Part of a small language model's weights.
Architecture: RMSNorm before each block, embeddings untied during training, local attention windows, exclusive self-attention, short convolutions.
Training: 207M tokens, 3972 steps.
Each number is 500 + 25 x the weight over the matrix's rms, rounded and kept within 0 to 999. Layers, rows and columns count from 0. Numbers have three digits each.

# up: layer 2 MLP up, 960x160, rms 0.177, rows 727-769, columns 0-159
# down: layer 2 MLP down (transposed), 960x160, rms 0.0292, rows 727-768, columns 0-159
up727:523527532511478516519514518491491492514502471458513505488523509480520538523501503494460526511497501509518513521506575483496549476492459523522478477520520522476512484529518505551471517470496521539529507481499524484530472480520503456508511494520483502518507435491551507503531480505484521500507500531514498517523547527481522491521489488505505487488522497520514574496527522496525478521472482518486487511457511479513478509494489482499532482462496526462500519491568467497468518507474520
down727:487472505477484514473437528527507496475504478538527486527484498502493479512499498524512527471506493507480501500535467495504517515494508467486524468501541502496511503529561531499486505445497541498482501552446492492538496530521460505491512466506576512506518528512511495490551501490473504476527483496482517524525517541460502508487493503506469477506483511502511519488521503541486486546500458510434511479508552487474524512522496500470503483530525498481492486519451507514473547494489488
up728:505493509531476498544523497463512489469528454503501469485491497505483501520522508495531538511497465506547498519511510529518489452507539471494519510479533510478513511442456515518477519499488495497550512507541496501509533500526482496522503543464507466536511472500495489469492514450514515531464516475509486475517463450515478495525554445506491504535489500491501480472507481547530534491493510501503528537524502498495536463482433514470496469563516503499499445529462458490440525471543463
down728:494519519477491511472487482511528495530489509529498544517505464516460501498474523483463493504536469473481533526525512485536489492488453526504452468483460503469502542522535496508455496489511489547494489507495424493486449475480497513447525532508524480518453467509517567447554489483535531472502496487488502496515520523524549520493485517496511487503507492536503461488497512488533458516534477484523504477507538501516535490512507517529443511488506538526532508497546553478488482470443517
up729:513497527472509493527557502446493523526497480521502504477501494468540464488552486476496484524571489522496500525508535501527491491496480505510518509523495465499507465528523488506515464476491531512489518479496502506497525524489493488500488475575526499507527494470543492522488493520514491462531475440526481489491528505529518512519459489454521483513504488485460496475505495484496502486463485479542487504467531536478506489526473529494543498515514516489482485524502502507516526474488505
down729:547519469472530456490539541512492504502489510520530530521501470516482555517503494512465475511535491499472492531487476471494517492490484518523511499518525519527500492470526520539545520501505535533522529490492485502502509490450525477504500514516515499509497503525506516495521501548489512479501569470526538448504508553501524528515476516503519496500474483478471515478501494486503502528485540505509474480503515503426504519520514528525481500477505522508492496525485457564550490520456501
up730:474482494532507499507515511485511523531451522520543519508526499487496474509527506498496524518487496473470490495516522511505491493464511466520558512517514471517463491501472511453497519471458516514490503513488524493511486514544512458488531558543477493480494508477495514558529526526530511496519519547478438505534464492464555475470506497512509498521484462493473495468504479495468502524464518523498468514461529512543504507506480481528496496534480467493486494487480453539499476492471520
down730:517498504536510463518461497436475512505535490517498511495489484535455502461471521511481458523493502517501505500512444455493526517518524476473566523501534486508482493492475505504464486480478500478511467535512505472472494524536531495445499486506465493510536480529554537525475488452508532504479489510514531490458494513504521493509488497533495514457495547483477492478497510473471521516498534508490528473505496458497531499500519486514493489477505465507519519512505501502535501475496481
up731:507468486502480490532519463491494538531497489466531497438528445494531492489503576484558492489506483471443515515477509512518507557477462542503495466498532486479499466516469525499481530509513529525429493489501496491510434506537485510504517495462485490468481456556507509475526515515490489477503514521525478482527501522515496480489494564497508459520495478510534467455510531480496498472505506502524480452522500530513494490486484509477508529517478489469484494497482509503555492473497488
down731:497504493482518443507504524507514484465449481498519520494484541481542472487585507531513492478502494471460491526504493482531497502492501523510481451488487470446537476512509460517510443520503525469439508509552479567498521441434499509484516540489497508505475507503454549444548456480480512496534482498527476478481498500426502510567481497497535479501490477518512506513488529531529472551474525517502503416521512469472514513520514484523501519477513474479536510542506543513480519474513484
up732:473526478518470518534507539531490505486502526487444518472495479505491458511508487500498486483516479515461518536504520498502506518513512478515483514530505495520493521536505503466513513509494551480491492485504528490535500493478507504535488509471533510495514481538471493520497503501486509516466506505489489508483540479520493521475493481499477549518527517494498531489457539507465528474486492484530496477509475498466472488499504495463550486527464525503484492480515518503502509486553480
down732:489471497508478502505500472493496518489506468475533513502472494524521538522503498449491526528519476512508484480489513502491482496505489516456492530459504510489516482526521553506524488509485462495483479525500499498489488499451488495493548533479475475510491463511499482503473483515474504521530468517499513503474483476497465503509494494507487479515490504482472493448472477496497506497464520526495519501485515513501516490508504477446533520473496433458473487502458475474499507503481521
up733:502521433528445521498496439470503489482473457517490553503500484489535499498513477516478500519481509515536522502469511473515500495510482543505489481470498520467479488541523489515465510495461472552462524463489529500499486493476529502468496489489514512510561481487480498469475496541505488480493482480551506523410493505516529530495518496478495482509499525475539508500478520505533529465523494520481502546482519498511469449502488531503505500524433493513527519519539531505483492525537485
down733:472504513469517480528545518490521494493515490509493487510468495493506554516477543496495551508465509491489491510482518532478503516479492507479477527524516485503486542493527479482497495535531537513451490452534472516497489494533528491549485505438480521537471493509474510518516500457505537505493470513520540488516515491510493479526485493516502472493488510510502532520466500539474493514495534505443518528518511537504472527524497513479514440525502492504480533503549500545467444480468510
up734:488526538481490490475491516468473490471519467498517512527460512529483511485504546517510499509488438476544578506494507549508500470516508534482462515456496434447509420530543471482523516489522485517495569475478553482528551493530486493547462475498486498512493499526493515481522482460491504487494468520513450534443482502488468499495506523509504479499511506562526485548453418464488432479496506509489469483449497527502483566481517517538487465523474503464458463512518483473458513517484480
down734:494482500550526480528475501546534541517482530509450493500484516506483537533541470519492498498472557497516504531523512534515492555509502499508450471518533509491526521469524541552520488507543489486503485480510540581489490496489499495530516482467485538528503540511496491485551474496514507498504518481496525507517519479498505517517502518444547513520533441535492475506545578492489498504491477533509519507542494503559494499512534488515502443511522455500481519509522511531531495545550523
up735:478512473445513515498501550497476496481512474555489516453499453468521490494543465528502465513483501510492463550524491494514526513476483498514487507474550499512506514471524485501445477501498508466492485473501510476477517503494509519481486503494515508504496521514528524473521542488504547538476542535483534491464492502466532527519474536538476475468488507511496523492481486479465498479509498489473478539483515498507571490494514520477516517559482494518510505465489553482525468517503512
down735:514488526483457508510501504470497545453514522477508523494530466513516506502494512480469505509507480518504509516503479510539502533452509543483513494506473522521473467551486509525522506494506517504484539502491513509511523496469525482537482521469514501527484488475514505533454471489476482540493454482486529530517468490518510460502496469485499490511501529488470494477498538494502480496516532506511496501532486498494500509498507492556521469486538501481508527446531472479498485502475461
up736:446527460476475527515529487522518538512513489544449461579444493497527497473486502493544450493494505511523472494497476484496473519484550491519467493526457508497522471489475501474483514452487521527501534458530484540482503525539500525530495558479480470551492502500465469490496523519547495486466509573508479510554538540561509538465502510501553507486509546476541500510469506484512432508506532504462489495539518471489523463519448520509462528486494492456553485503538463519485496478510486
down736:516510526518523455516501457540549452505496518508502508466512505518514524489510462444474492502511521484508494497504462494509556450500481539555546513528458504509517540514480502533542504515468467511521468538507456489496517473517508515475510490489478455469545475503499561509498545498497543582524496507484497474505500462519462496508498493538467493482488515497515490470523481534540490517515497502462491495442534478487510520443467440500452519528515518508483519513456521452521480492507466
up737:480455494498485492518481549506478532467479479505531517528515515476529442461516460485527498520478500510500490466511468458578541464512498537500493453538500512483503519554496537468510460477501504518447531467525484494478514530511490474493447495481510473539493501544442514466515478531506480478499534485499486517488518481491472491503476502510574489522488507518506550536521513548432479483496470469549532513532530499544474480524488482493510477551482490531547486496399511512509514483496509
down737:528475501500505513443522482488500512501528519529512539529491497560475547483521539505506487506489462507503471505430502489497497519477520499486494483482517529515484485499520519506517516430466471482495468463458478480496476476496469510529488469547500500457521499496477472502522525479471498477505495510521532495511481537490523494495475485492506460458479520475482512452508522432548482497497505518495466552514499562532517510558502479558500502522523470469525490507526484486505473472475525
up738:494497509513487547488492524495510512518499488481473474521495497490509455502531524503491500503505478507494501489501548527520510476445511527457496449554507494508507445490480501460497489515533495526514536506499478527491497449512451490502485511451482561494524503506502574506518520475482513447474501470452497485488489515479481489490474465500452524542509510509520513526474492513487557470510528459534545549495470484516495473513455509499481508530499517495485487503514545511469509492487517
down738:503471506514512456517519468526464462501516513497483513509518489489500528428538509526500519497498505474536450516469470479515492496507538487470490510509533487489506526531545525506453477487488525481444461461487498500502445474493510463550498520513503470477507534472530515518511506508519499497510491492510485521495499551530545495453498556537454462487528498503501479502490495498490501497584499480473467480530485457495477538447539491504520475498506495515511502517536508578527523538532561
up739:540496518417433522543471567502498549503511473535504505436503489476458479477541492486502515534490548523510537507525515473464526542442497501519485495479532465465484465533484476524502529438548527477525527542528482551489518510481524503473518466560548487517480518479506494553513544454483504442469497580486503481508524505460503487530502494524467478457496506532478466511457486507476520504469546534487490482457512459510443494507514516472475476525547494492468529505543512471452543540496469
down739:528512530537521520487497460501538454471492478462488471521529553497508469496481488484518508485491474533461485502477517501521504434558508505559482481548508510484502520493553482522522473526465516473460498468478556469511462454546515510583518508463485522535521497509495459506533517466460469522543522453506505493492467505459544487489518505467542523505529505467536490487507558512484480431556459471531539519458550514481489514505446484507493492472497486542488468501431470547526475547515512
up740:522524500521513543465497473469464505455498511485531516461490481475513492549478515514507478479491522522538510473509500555514509480457474506525475481512506519513479505523463558489525478522484511512516465512479507523516535488528506492515488518533537490527473480471503504528502492517496502516496514513493457490517459496489500494512522518454499521477504485492481461489518507522502552510495493495485480480477532497485479455481459521490469529510484512530523469476472466451480510525519479
down740:497519516494516526542494481479466443487523476486518482513518482485495538539488487539502514482517478517504520529504537506538470518501465505521507450518493515525516504512491529518503510503521505472531486526536506510506512513514494492465448518500517510476510501497497524515529544486486468460495495509507500502510489499480488487516534506520541510473511515520503501484525533548492485492483549501457523469478485459515507473470534491521480475498502488491539501505521498486497521456511454
up741:500524514494476490480526492524512498502472502526493517456497525480499489530510474465519493523511501537491535538501528485483471476506496561482484514494513462526494482482513486477508499507514529522495479578498486499492498503540505475524519443520447542488519484514495508456518498502462457512486487466488504510517555535514501528488548469521544513448503507474513496479475477536467502456519523508498479511496480484530535461529489499489487471504457492516524521504481495506513549485488529
down741:548510525430509488515466449513504501448497497482533501501497456516498541546494469493498496481504508455495499559506534537548467509472467594518500519459507524482486498534513519531467515461521516476498506521463483503498459535525468490560501517497479494514475482471500519490502496492467482538520490482498501527514486498487476506508489502513494484459517458519544495512488470512533514529502510495555525508539481480540470461481531445502485486524495472510518503493491501532488493477506510
up742:499527482452494463533546504520482521553485525493524516509497491479487506495537533516483475514513491487498493539507549499491529516491487473487491509463464484496480514512540486471496517528487579463493472516504495544476543462494520498478473481519492527463500517487521493509484526474483506530514548477511501480488529500535455499454509491518534523528511556498461493499517518457516531438488482538478482508533552541483510459513475512482486464501481519503504491450504484494498489511502455
down742:522519466499500499467477505504484496540487461521554520523496511505536522482473479536507530523484484472535462496465524501464488494491497532535482480508474520487525479507459482473468461488520489513507519492556500526472506520442525477476488477518508505510543497495491534476451486495501463573498478439496500516508483495514445480490499469510482486534500498505491531510498478502510489420527502487444467473513489508543479457485466480477492533518485497524515509494496486518523527521514482
up743:512495475473473531490465507484503494510498504474509494533513465542497527501488498486523495512524509499477497473490503526493506491525483512464473517551484500492507495504501515520529517495486517503521482472500525506505520500520468512499493490502483534516496483498478509502471496528503460488508486485502494517480507507488515471494497500499512497509506488484511479511538483498507506500483484508503521496531473482474504497497490504499456495524478496517526522529510518484527483497512507
down743:516470498476475530512507482491502506519475497486493524504507514515532494511477514489523504509518492494494479500479492488481492508488513514493473491535506493497478503495537485478500518505479502485496486487559513492512495497487529499497498517512494537482500528511528501448514504488492461493513530491496512507518510498541486513493522483489527492495514497486471509518479477486484497523467480517513475476531520485465495508501521504488487492495468476520493501509490513495481499508483515
up744:490509470445493507479517494511469474509514500495514480516436486502484499511465499479501473480470487520510469520515478529495537516467500472471473479545538497517492491467487518508462492505468501461468506529500502513468505463525521504494496501524518515502498532498511531479511465552500511516509500489519491542490512477503500482511500487464522464496531468466557447530497477484470480481530488537512520470495495513540497515459465503517490488514480524451493461469515520508493487522483465
down744:488533486493565489489457529554483501477519551507487443482497483480515531521498475488500501515512482520491512502536543442498504541519488511531500500489494503484504502522515500509523524507510513506459506476505457482485505482484502476509521474482501484487529454506511485453464484522511518499489533473484500453536440496461477481495500513504477510542464500502458481518502516516484479515544483510508508520479522520493517537506520512468480500511477524508475501503501465492503485514500527
up745:484500476485470485521479480481519512507450461528513514474491501462491497524506463479498495515501510533491522508487482509513533485473493486462539462509399466489496474505509484466518469509482479502507469524493490536510472559500437482473466491521467517561514512506555494523495528423507509557528511495498518515492492480529530496526479500538494475520503512473511498452520478532535468482502487482515522505498480503474501497525536468512497476464472513516458507506505478512501504502487513
down745:499490524508475474494505504500517518535516503495493474544499505502505504480475516488477470524511501546526509485489530487482462465517527495530498539498470474479499496522482475530482519500507510519504472513546497545482493462485435502466525498496438514492463503481503512501476531508571488442471504511518494517502469514504490507527545460532489489472450521510487501529488529508497506487518522525489464467531496530514478524506497489482511503474525509525477466468471502527485499484475533
up746:513496485518504571547505496493510542496484500537509491467497470476482523541508511485537496517503505502495526486514528443481531453497498506464556470508521507492473535503510451457468510468493510504538517413502490502481497535452498509493559501504523533500539479504515469508518502491503528491458554488484505527506490535507487500469520512488526480498501485495479470482516465524517507507480530503488469509548508480460544491489511504493498496547500516522528522514494462454563534445482527
down746:537523491471485516559505501467476528495508474493547525508551511534549504496498443540466503508506488498522466487481493586453511456520500513490464511468525476502511461515495531482516459538493522514475486507511484492529470464506483463512489503509458443591521498489514508541503501475516546501507462535484505514531499496509487479522524514530517452483477470536488527508463547484510466512511451497490512478528529499504469528533466488489504505489522464540491543485530524505509520491468505
up747:537491469463453513487499586477528529548490477543479426489523465532514593509497501500487489500516533535479455473452504513531490489516519538504497505513517497536493503545527476534499484500507440541501481500438489485519543539482530517523419527469527474457497465498529552514455477501513488486483465470474485460476442463516520494502501524502496498494468520493457478472506545501467489463455511482465523480512500505529458469490513533541489456517496506518450488506501460507472577499493502
down747:474531528479489462559518445446446487469511527486500487515516489481523437520499511499516484502532473490441533530545480519491479459517494534516534517507518483544460484481492475493451518525500544534510534554497512484480440477499510541494480479473527480489469510508495457477509507491464507474525466496504485490495516499475512557468506508535523464517502489485523555479511519478489517502517500498473511454511474473479509495491562525446522478504529454474539493522500507487515518494524478
up748:475492485516546498511530512496482500500478462494478482524486509493490516489508485513518479517484504483473523540510531482521507474525503486522478560530530476514500518509516465515512466480545509481505513492478488496523499509514495502511456442516489500483499510499502537485552505458517529506513454528508495459494490464487499499469534531507505541518498497543509508501522472514501467482480504501482513508490472493536497495566495520479488499508528509478468502497480480512479474477528500
down748:475508482517501473474454479515527523512491510485507507515514521546479476483525455532500490484499506514527481499505494489526523512512505517509503467485493504519513509471513523480504497493495558477547485493486507524525495468494519528563502459514502539493482525492501503487514487491509505524523493518521489495502530555506501504481513471491505486516538543553512510515500506480525536509498478497511441516511487558489490520480477510498490470462462517493559490513520479538532482504526477
up749:487497502454441491486493462499469485506501499488493502525463513501489423526514484502526570513507505490483500497473498486486533486545473477528511495489512480544514502494502485503521482499535491523525486484474465480493500548509476503477482487536481516476498464497491479484480542479494483511513483528482485489518501542498503496524486514492498477485506500488521478464473472501480482486522500500538490492536504489521500474471487511512495489503512526518480477510475486463480525508516528
down749:489497500504548495524517479504515516475508488481498533483506487465516490520503502501490498486509524488474514520481551510497500459532504489515525488501524498521524506491512501522530494496507543473509514487480471499543503481483475508492515485504510522462492488499503468471516464490499506510507497478489492480535482503519455533510489484493488480471518500486458476511494519526511499487513518551505517536487477553504511493485502521508471489497496472505531478505520486455477500448505472
up750:463523462533487528476492490535455524487494520452540486503507498539493496498533448483486519527552509469539502499502506476503524489509485501501517473498507499488492498508504493530509513500494499471499464529494487492477488470484461486512512495507485497502509502536537505542488530513505517499515492495497507507492478490536511538510503472507488516508506491452521517504483503514504507477496485511503488485482503467509522487467496505487518546503529506498518513500520524531501490504525507
down750:508495514518499490515515496500527525522486502460487500488483486496509517505448557466507493520476512537497507484516513511490487494480504512523529510490513470517492472502508504520514500502510527487505498525518499495542516564495489518498452512493510521557518490505491498507494473484499518493497508485492499480516504495521510459496466471520496520490491506458514469519523466466547510514514533517540534495521493518504500506512500509499503490507512474481512509485528480466474463494473493
up751:500517502509497522472496497527508487506513482503492492513504482476485513483459501496492511498550501537477520508490521474487510484496475502481511498513544501497491520523500504516507483510485526492507452515517496532516511550477509493490489501486488503496507542482477481463504492474487529493529487533492525504495512500518503525496491498513438552490520533513495505493487443486490481475510505515441453502497491459474498520455514473522519484505489513489502516505479507507497503484513501
down751:489506511497496510493521480534515491474499466503510533518508531509463519502505431498476514505501536502509510454491494499485495484518458490501504470474524514541500500487521508545502507523522550464517525526478506483500511509532510490504462500460501487492517482502526526548491471509481540473458470495511493482498481527494500518509554540500513506487493515496473485529509494487509486487486524503555524511512492534495511515484503504506494473488505510524491501513485466501462499481492502
up752:438528458522471529471538541515494509447476467523510503469489496488481503525494525520455496532476512511478483513464483503509507510498515504506462498557493538517477533513521523556508536496521507461564510489515465486514478460557516482521492528565502469484491530484516488520535512546493509503510502574505507472501500496487447535483515491528480547488473453480548490490435451453506503477458487544509560512479526506507505503497505514525489523509526446520556521533505499488512517515508537
down752:541472530516492497507544509503492498546555516480480490443451453484507505463510502527491475481477495489481470506513523533521509534529502522509520536497497491507539501497494472524493509484457525532537510489484457492521507555481490444514471581509517524505511513510487479554489485575481472522524486515490524500552443490495519497488461449524554450514524530548510460521507556533460518494508508528526470535511525501472523487509517497494498437501479519491461461474537490540500510465511526
up753:510539522529494495519508512495480503529495488467501504521487472522497528485490492498501494466510543459563475506510524496471516558492514511487496490507475521525527498505494471509526505490510450522523490482507522523488475502506504459472499500481533479436539512541503514507477484476498450536517511519496515461507527475466490484560512504487494544474491518492497493491524468496476508481539493517517508515488488468527511509461492467478509554496510522489493503501513531509532515510452477
down753:496506503469475486495543491504549491529503496517508498450496514496472449507495525498517533528523506489523505492524499525507478524510483458475493508471483503513495498520482477498527484481494485498473500538476533526523497556451495517456483513505490490499511541457446486517471480520544522527492473488508496482491476496554472478515552511521500539517472475464485511544514522494487480514545511464540517509465512521518521550525509524490504514512467499497490429480479477516530462486496509
up754:482538518482487524493514450422468517528503442494554425538472470491495505491509469467476484515484534464493537536528516509514480506456537483538566471543481519471485482445556457497491466513495492485521477488479519508567536532513557452516476455477508466482527494495511469483532490538516475549493523481511546524462490546500490460466554468542545481514489486436478501542456461511519498523523483487500503496473470499531512492487530442502470520501508457469496522551536525548507426540522525
down754:478459497524548512501467505581517507453497483538479485499487526516513510512487488486501444542467490479482500531464466497474507514515494490534508487520486525518508535456554478517479551477549465490491518512523486524510472480542514470514517502522507486482487548504495495473526492494431485557522492519483513473499483493495457449514508478505481513462519521522538542467537530502551499496508520552521548502499504553454508467543484485579539460516518509505492505465525491518487457489577506
up755:517478476568519498513518476462499493482466476479489488574529503509584509500602489491509531543509525455577458465496514479540449556501482502561498498554520538489489500548503488484453448451535532507536541501476528524476509479516515464501472461463525471493540490470498491533513523468482535521494475501474459502528508428437513473530527485537492501453516529515506493484508454508526540509487461491521501474525555552508469528531480527509538468533494488456507465532505526580523494491471481
down755:454501503469431538493471518583499541516534513486544527466503477517485485488419493460557492456533469569436512474502490453479515455522515502509460481522481491465476494478480510499519469479453521470497489487489554508482550459500457546523465460435490521491465575506490457501497444518541504467478438493526497524497484498441512483496491509471504518505464505514490490525460497448500478488484510498508479517499495544467472472496505520480456501481519499504496482534501530490477574496513501
up756:495507498518483506526504531515545529514488496480509520530465464511502529511532473524474473511526523505502485561486479515456516524513493512498508506463513519511521537516492527503542534487486494462448486512496494521479463529516480479465497463496481495523472480476499520471524514516521525472476486474500472480494477505509487510522492492504507492490472482444494482491481479499503494512475508521493499520503459483452529504446465500502513476547504553539487493518484517472520481492531514
down756:524487516476491522519507502511508467516498538497517489514519512539498483467512520509484507505520483491503501504514517526507494472494497487489523503481510562497496485491493537502478459491505510511507484510512501506545470489475520511560489538480479489508487505489446501509542515531459496526455502499537515509500519521522461523501525471546506485474486513517482531520482477528489497514481525485541542480496494489490491494494504522576516493538513537545520534530509535500486526502470518
up757:489490513491492509511514520421500502487523494485491490473525516489491480484523506516500492495424501486476518471477454494521520507525510494493459505505485537482479494446461493496468501515514491466522491472477524463526476474510490509494477533496501507487536535551483498462525460504533496508510497513497539514434465502532475510513518497544519468488480539467511531526520521571499503491511500523504501538442508507532482447484471484447501523507515507500482502477515479467451490517516467
down757:530480505509508505529512480484499472491508490484457499527523529505479520509501490500472520445525505499507516457509484522530510498490481460467516489519511523522526493484502474500514545493470500508546490450502517514471494464512504452512499496514523495495518474467464480494475473494479545512517498475521498486498463523506448460518516503503445499496483505485528490477504487513508539504502513485479471543509536494515534480514499547533524490553505533480516517513532513514529483481519499
up758:513510530514514513516506511483535523475507501479459512500507514498483484508478506505518500480499535480451515506485523493531499504514487493492495501498529488519494527497523464502499517512486465505489466480530500518443556494539497522484516497509521534497509495479497499465486488501501503446519517503487499506506520541497477505460495519525498485519488517500508463544512514491520474486468487489497530564484496502550491520509512513499512509512477494504468511486489511480493482448499506
down758:537522485504517505489519509513486518492473464476437503445545506488505506530524524521509440518488525467530515511486505479545528511526458469499522494518465477524510491491512531498488508505513395525524475502507513506469578514460463512509499499546466487539521493485458456473488462516520515504505512476489541455520536495518476497495498535501508463500486470492522491495535494531474501499486467496495498527481446525495531498525487533468542515509486517514496495526446526458529503513533518
up759:526538503511484488503495521499462527499477514508433519524485481429521521532503474477495507469470513512498511491510514494526485478490467493495521536520510483473515482494532536470492499530515508508505492464511520492498480483463523506491472493500529493490515522511508484488487519513463510507488501498487504461531481488461515490505504504488484505482525506534507524492505509505491516523493489505493488518528512461473520514509458475521528533466507510532511449497500546479498492511512483
down759:482518484508538532502520530473520532469486458492461538499527536467483516506502514497483527511531475504518440495504521490474469501495485474504465477510466512506496505508528519540460528505521499470493497548514475485484486537422494520528493511501503506513477481499519501521482498535527495501546501502498494503521496454519483509529526491507506477502479450545493525480516502528512497478500491498486495521501502519501459498484481487498493493498473465495463494517512488474510487497507492
up760:501497508476506479521477490518506515526518509490488467489520502484461482519470505501478496502533483552518516476518499475509481452508524508464551511521505499491492498493535485497451502499467495514503532505521493533490461468517500526480495512504492483505468461482467522522493525475467489481516519471556485516492497528515472498478475497536521520468515513497502493510538516494479444499511533502523463503481505512436492530510508504498522498480525498497484471513512495506495505491500487
down760:519508509477508498494529428492501494516561498495525538522500524498500506490497487535506478496503533512561480492495493517504493458491521513524520499482526503539489484477540479504476518478498491507486502522496535524496491506509495532478517485488495503502513478529497556524495497482498518526480486456522455485476499499470491557502461507525449501489500516515456494492534493439545502515513485517500491500446497507478501528492490500516512511499490477520477526547553485515537525491476513
up761:528514507509500508511521457497571518497511508509528479515488504488529468489464494493481504465550494489481459489484502508513477478510481486541542462494483494505481504492516457466489469507487437463485480478523494525475445495548519498509465526465527489424447487544483485518515493465469540514523489446512495498498515439493522483562541478521457522514479518499486491527480491456512480515455505484480466504494524508510511485494511493500498524504502492502532535505482463459479511515479515
down761:520522473473498493513489450470485496489499478522569441521556511468498549490505483546513526483484502528535438531486528484436483467514407562550525503441470489491485468513519487505464460512508442512492456485538466537493453447463529518499534515495542523453361562519570443497511547539447547444519495500507510503530583452472483464513597494512443549473517443461454535474469479433519480518503527538486509472503429528504514549516507508519497532522461504595531523563491528492484512533478492
up762:511508478510485497498490491458462491513542495511480494534501492511492543527484520509503508543486511529511477481559483513549467531498535478502505516490543500528520491527546508498473509457447508525496536485475513525482521472535509559521457489509513476522494505494488503546540499507515480419483474525515476484513507499452481460512484489478472477537531468471526524553512546482581479514529496505502523515529527497478488484478478504481534525520495491507554471455494535456506480487459501
down762:492468514481528513493530496549496525481483467498445541523513461514543496507480470524499490516547498485469499488519485496535479477480475534522517485490464526563519509493475528526497503508519476521496480510521517478542494495474459471482503517489475500451470524472513536439471527503508495518536509503464478515536522491550529517505525498497491531440444492530484472480476497514509548467481516531461515466456553499494456589485488483491511512493479473520484478494496481541484485515483564
up763:547514530505473505467508493509469493506479491494496522470454512544529498496543521469454499476497442508499537515465512470499484467441445515525479515452465522538538464424500452494477480465526495471505535507534485490527494499534457497530508427527507508511465447470537515539541493480516463499500487504511478492534518496563510497477488508536484474535448465477558529501533478475517537464482544491489525533454495550541504502425485484511510543512543509496484498530538507515533481525457450
down763:487514477519465483457518461506486499495499519519497512561478488516470522508502493526530512503490499454508512509504483508547535503485497484525527475519512499441501448489470534498509558495470538460496500487463472542508508520482514549454530503490498484522561551503472494445508469522469490444492504505515508575512511495522480482475456507489500558535518489527507485475512473457457506524506463524552526556521500534483473438551520484472481482492493471520494543497507504523513515495494492
up764:486554504519460572471475506525528532469523495500517491512491474519491459532510478471523500513529496505517471531452544491537475548517553513541486470466495459515448543502460463540486495539505491496511494519499537489574466497506514511496494518467527496471483502493485504469473430510531531547507456470471471483504503518503496468481503471521520514510488486526495566485583514502495514515475509536526464502495502507534425521481515524515513480493514519532530475510550484514493501482512515
down764:506532488507482514465499505521460503493481534516470541490464479511507514512483528501478566504507495560569504484483496514525494528463540497490499538504470499522485494480499482496528448454498463507512497486504516502501507524471532562458528542547520523539523504520503492495461506500507516463473474514543501503492530492474513483492538467578482475503486526508543513524497486466461470494521512450487493488501512500460529497511578540495548486500468523504514526510481468473501506498505488
up765:502513495510480540489501523490515514541498477502439482538511461458567485540459472518504473463426482505495487479498497493527503485440529498488472471544501495488464516451493502437492497459507464482475443507456455536505524516486475523510502494510527535494499474534507481510481492521542496493524525464490506498448521482474521480492470452508508465527484500505487496470528500490437466483499518502451511503538559527494505521521476500486456503483528468506497511439492502521515485507505483
down765:518488508454496461506545484492488487489510489509478511469470536576523498507526523542531474486445500513465528495529526512452517467501541526492541474460495478488508483487509528496436514516521515519496442520490554492528506481499463457530509493521512515459471537486500540483497506489504514457495459491506488452496487524516515513511458505518523514511502493458500471514468494456445500496544491502540519473499510520549505539520522477517503498499516489436481534498494484508513484480476523
up766:522513470512495470466536496496489512515454526489490469499569473498516501531517473483539526488504492515508508468473490507532486451497533510508523506518510526468463502475520481467489443520491512526485495485486519489489480468483486463533491510500460498499505502520521446474487550495504477496480510481526491495479462484481550472505467533538484476502487489480504530512508504514515498462442512498577455533509554487526511484520492507504587502497488507499430518552486498470525520498511517
down766:446506492518530560506560553453455468504549545494494506496510487452478490489490490480507482484527511512512473524513511489457550533483457479483517469483509513505490489488554510518524549447519495516528486564499499504507501489468488484495507477494529512495509495519471508484511507500463501483474489508539499471535525493493550498538541466510532545502484474520496465505498519471518508472493516516503495446476493479522485531510483479458522531499554522477482521506490456511495497516485514
up767:490476543509490511504510522536519514501465504473462542536521494495523555514483510486482488496495521496537489499488474470457483484490500477513492518508510512498529473533461504482514515485468454556500550496508460512508526498518496493510469521483498483522497518501523523494482538469481512488507495504470481482484530532510469527477567478489487502470504479487480503503473471478459517488594479508446498491505504499502529524505496502471496532503489508496527475521494474531488496494509507
down767:462496488480525493508459501524510482494504476477492493481523523486469472537526485495545520491484520438486512504508508479522509483480498466522499479516487493486513520512469481475495485525438502496482449472474546517469449506518513531517492480464478486497509457517476502507516490506523546537512517504498512480465488514488501493488491509483515490474472502480544497507464520474482494478502444467526519529461507539519536510480502523501478511480520481480497483540515479480495464509523488
up768:498517514472504506508512492505548548552491473505515491493510461486469479553487500501507528538492484510535502501480525507506515496533515477488493425487509504496504500514501491501546477495526502502487491512490512541547507510510512515572514514546504549497526501536495511514530480503520507507503541512528517495523479518470483496491495516497516515503530499479499518495506501492521492464470500531516544496511528485483498512479472491551525470496508476510480530497521503496467516490503508
down768:511505476477501475523472517576531458504455491513509480513474527498496469506491504535518512491526495476527508483468485536501487492532489488481468474489478461499475485454505528481504467511471491503502520484478517502546502545454513463445470487530471510463519514491462485483487434522499498515488467450533520497543525491479511487520480483519513528503520492511505524461477483512507542487506502479553507456526497537509500524504538500520517495465478490480508485507502536486497509484507520
up769:504482494507506495489503502533500558489493504520497507508514497487501473476520449493476475490504513513488497475532474476478508474511499518533520483497502501503499486560476495507495552515481486496519522546508473480471511522536488531477515482526510456484493479513494505495540492464522538489498486479478520482463549489479515458499536489473499531513500515538498509500521539500493472485517480523489521506498507467491495519471490491499508513484490475533508492505480519518522482495512503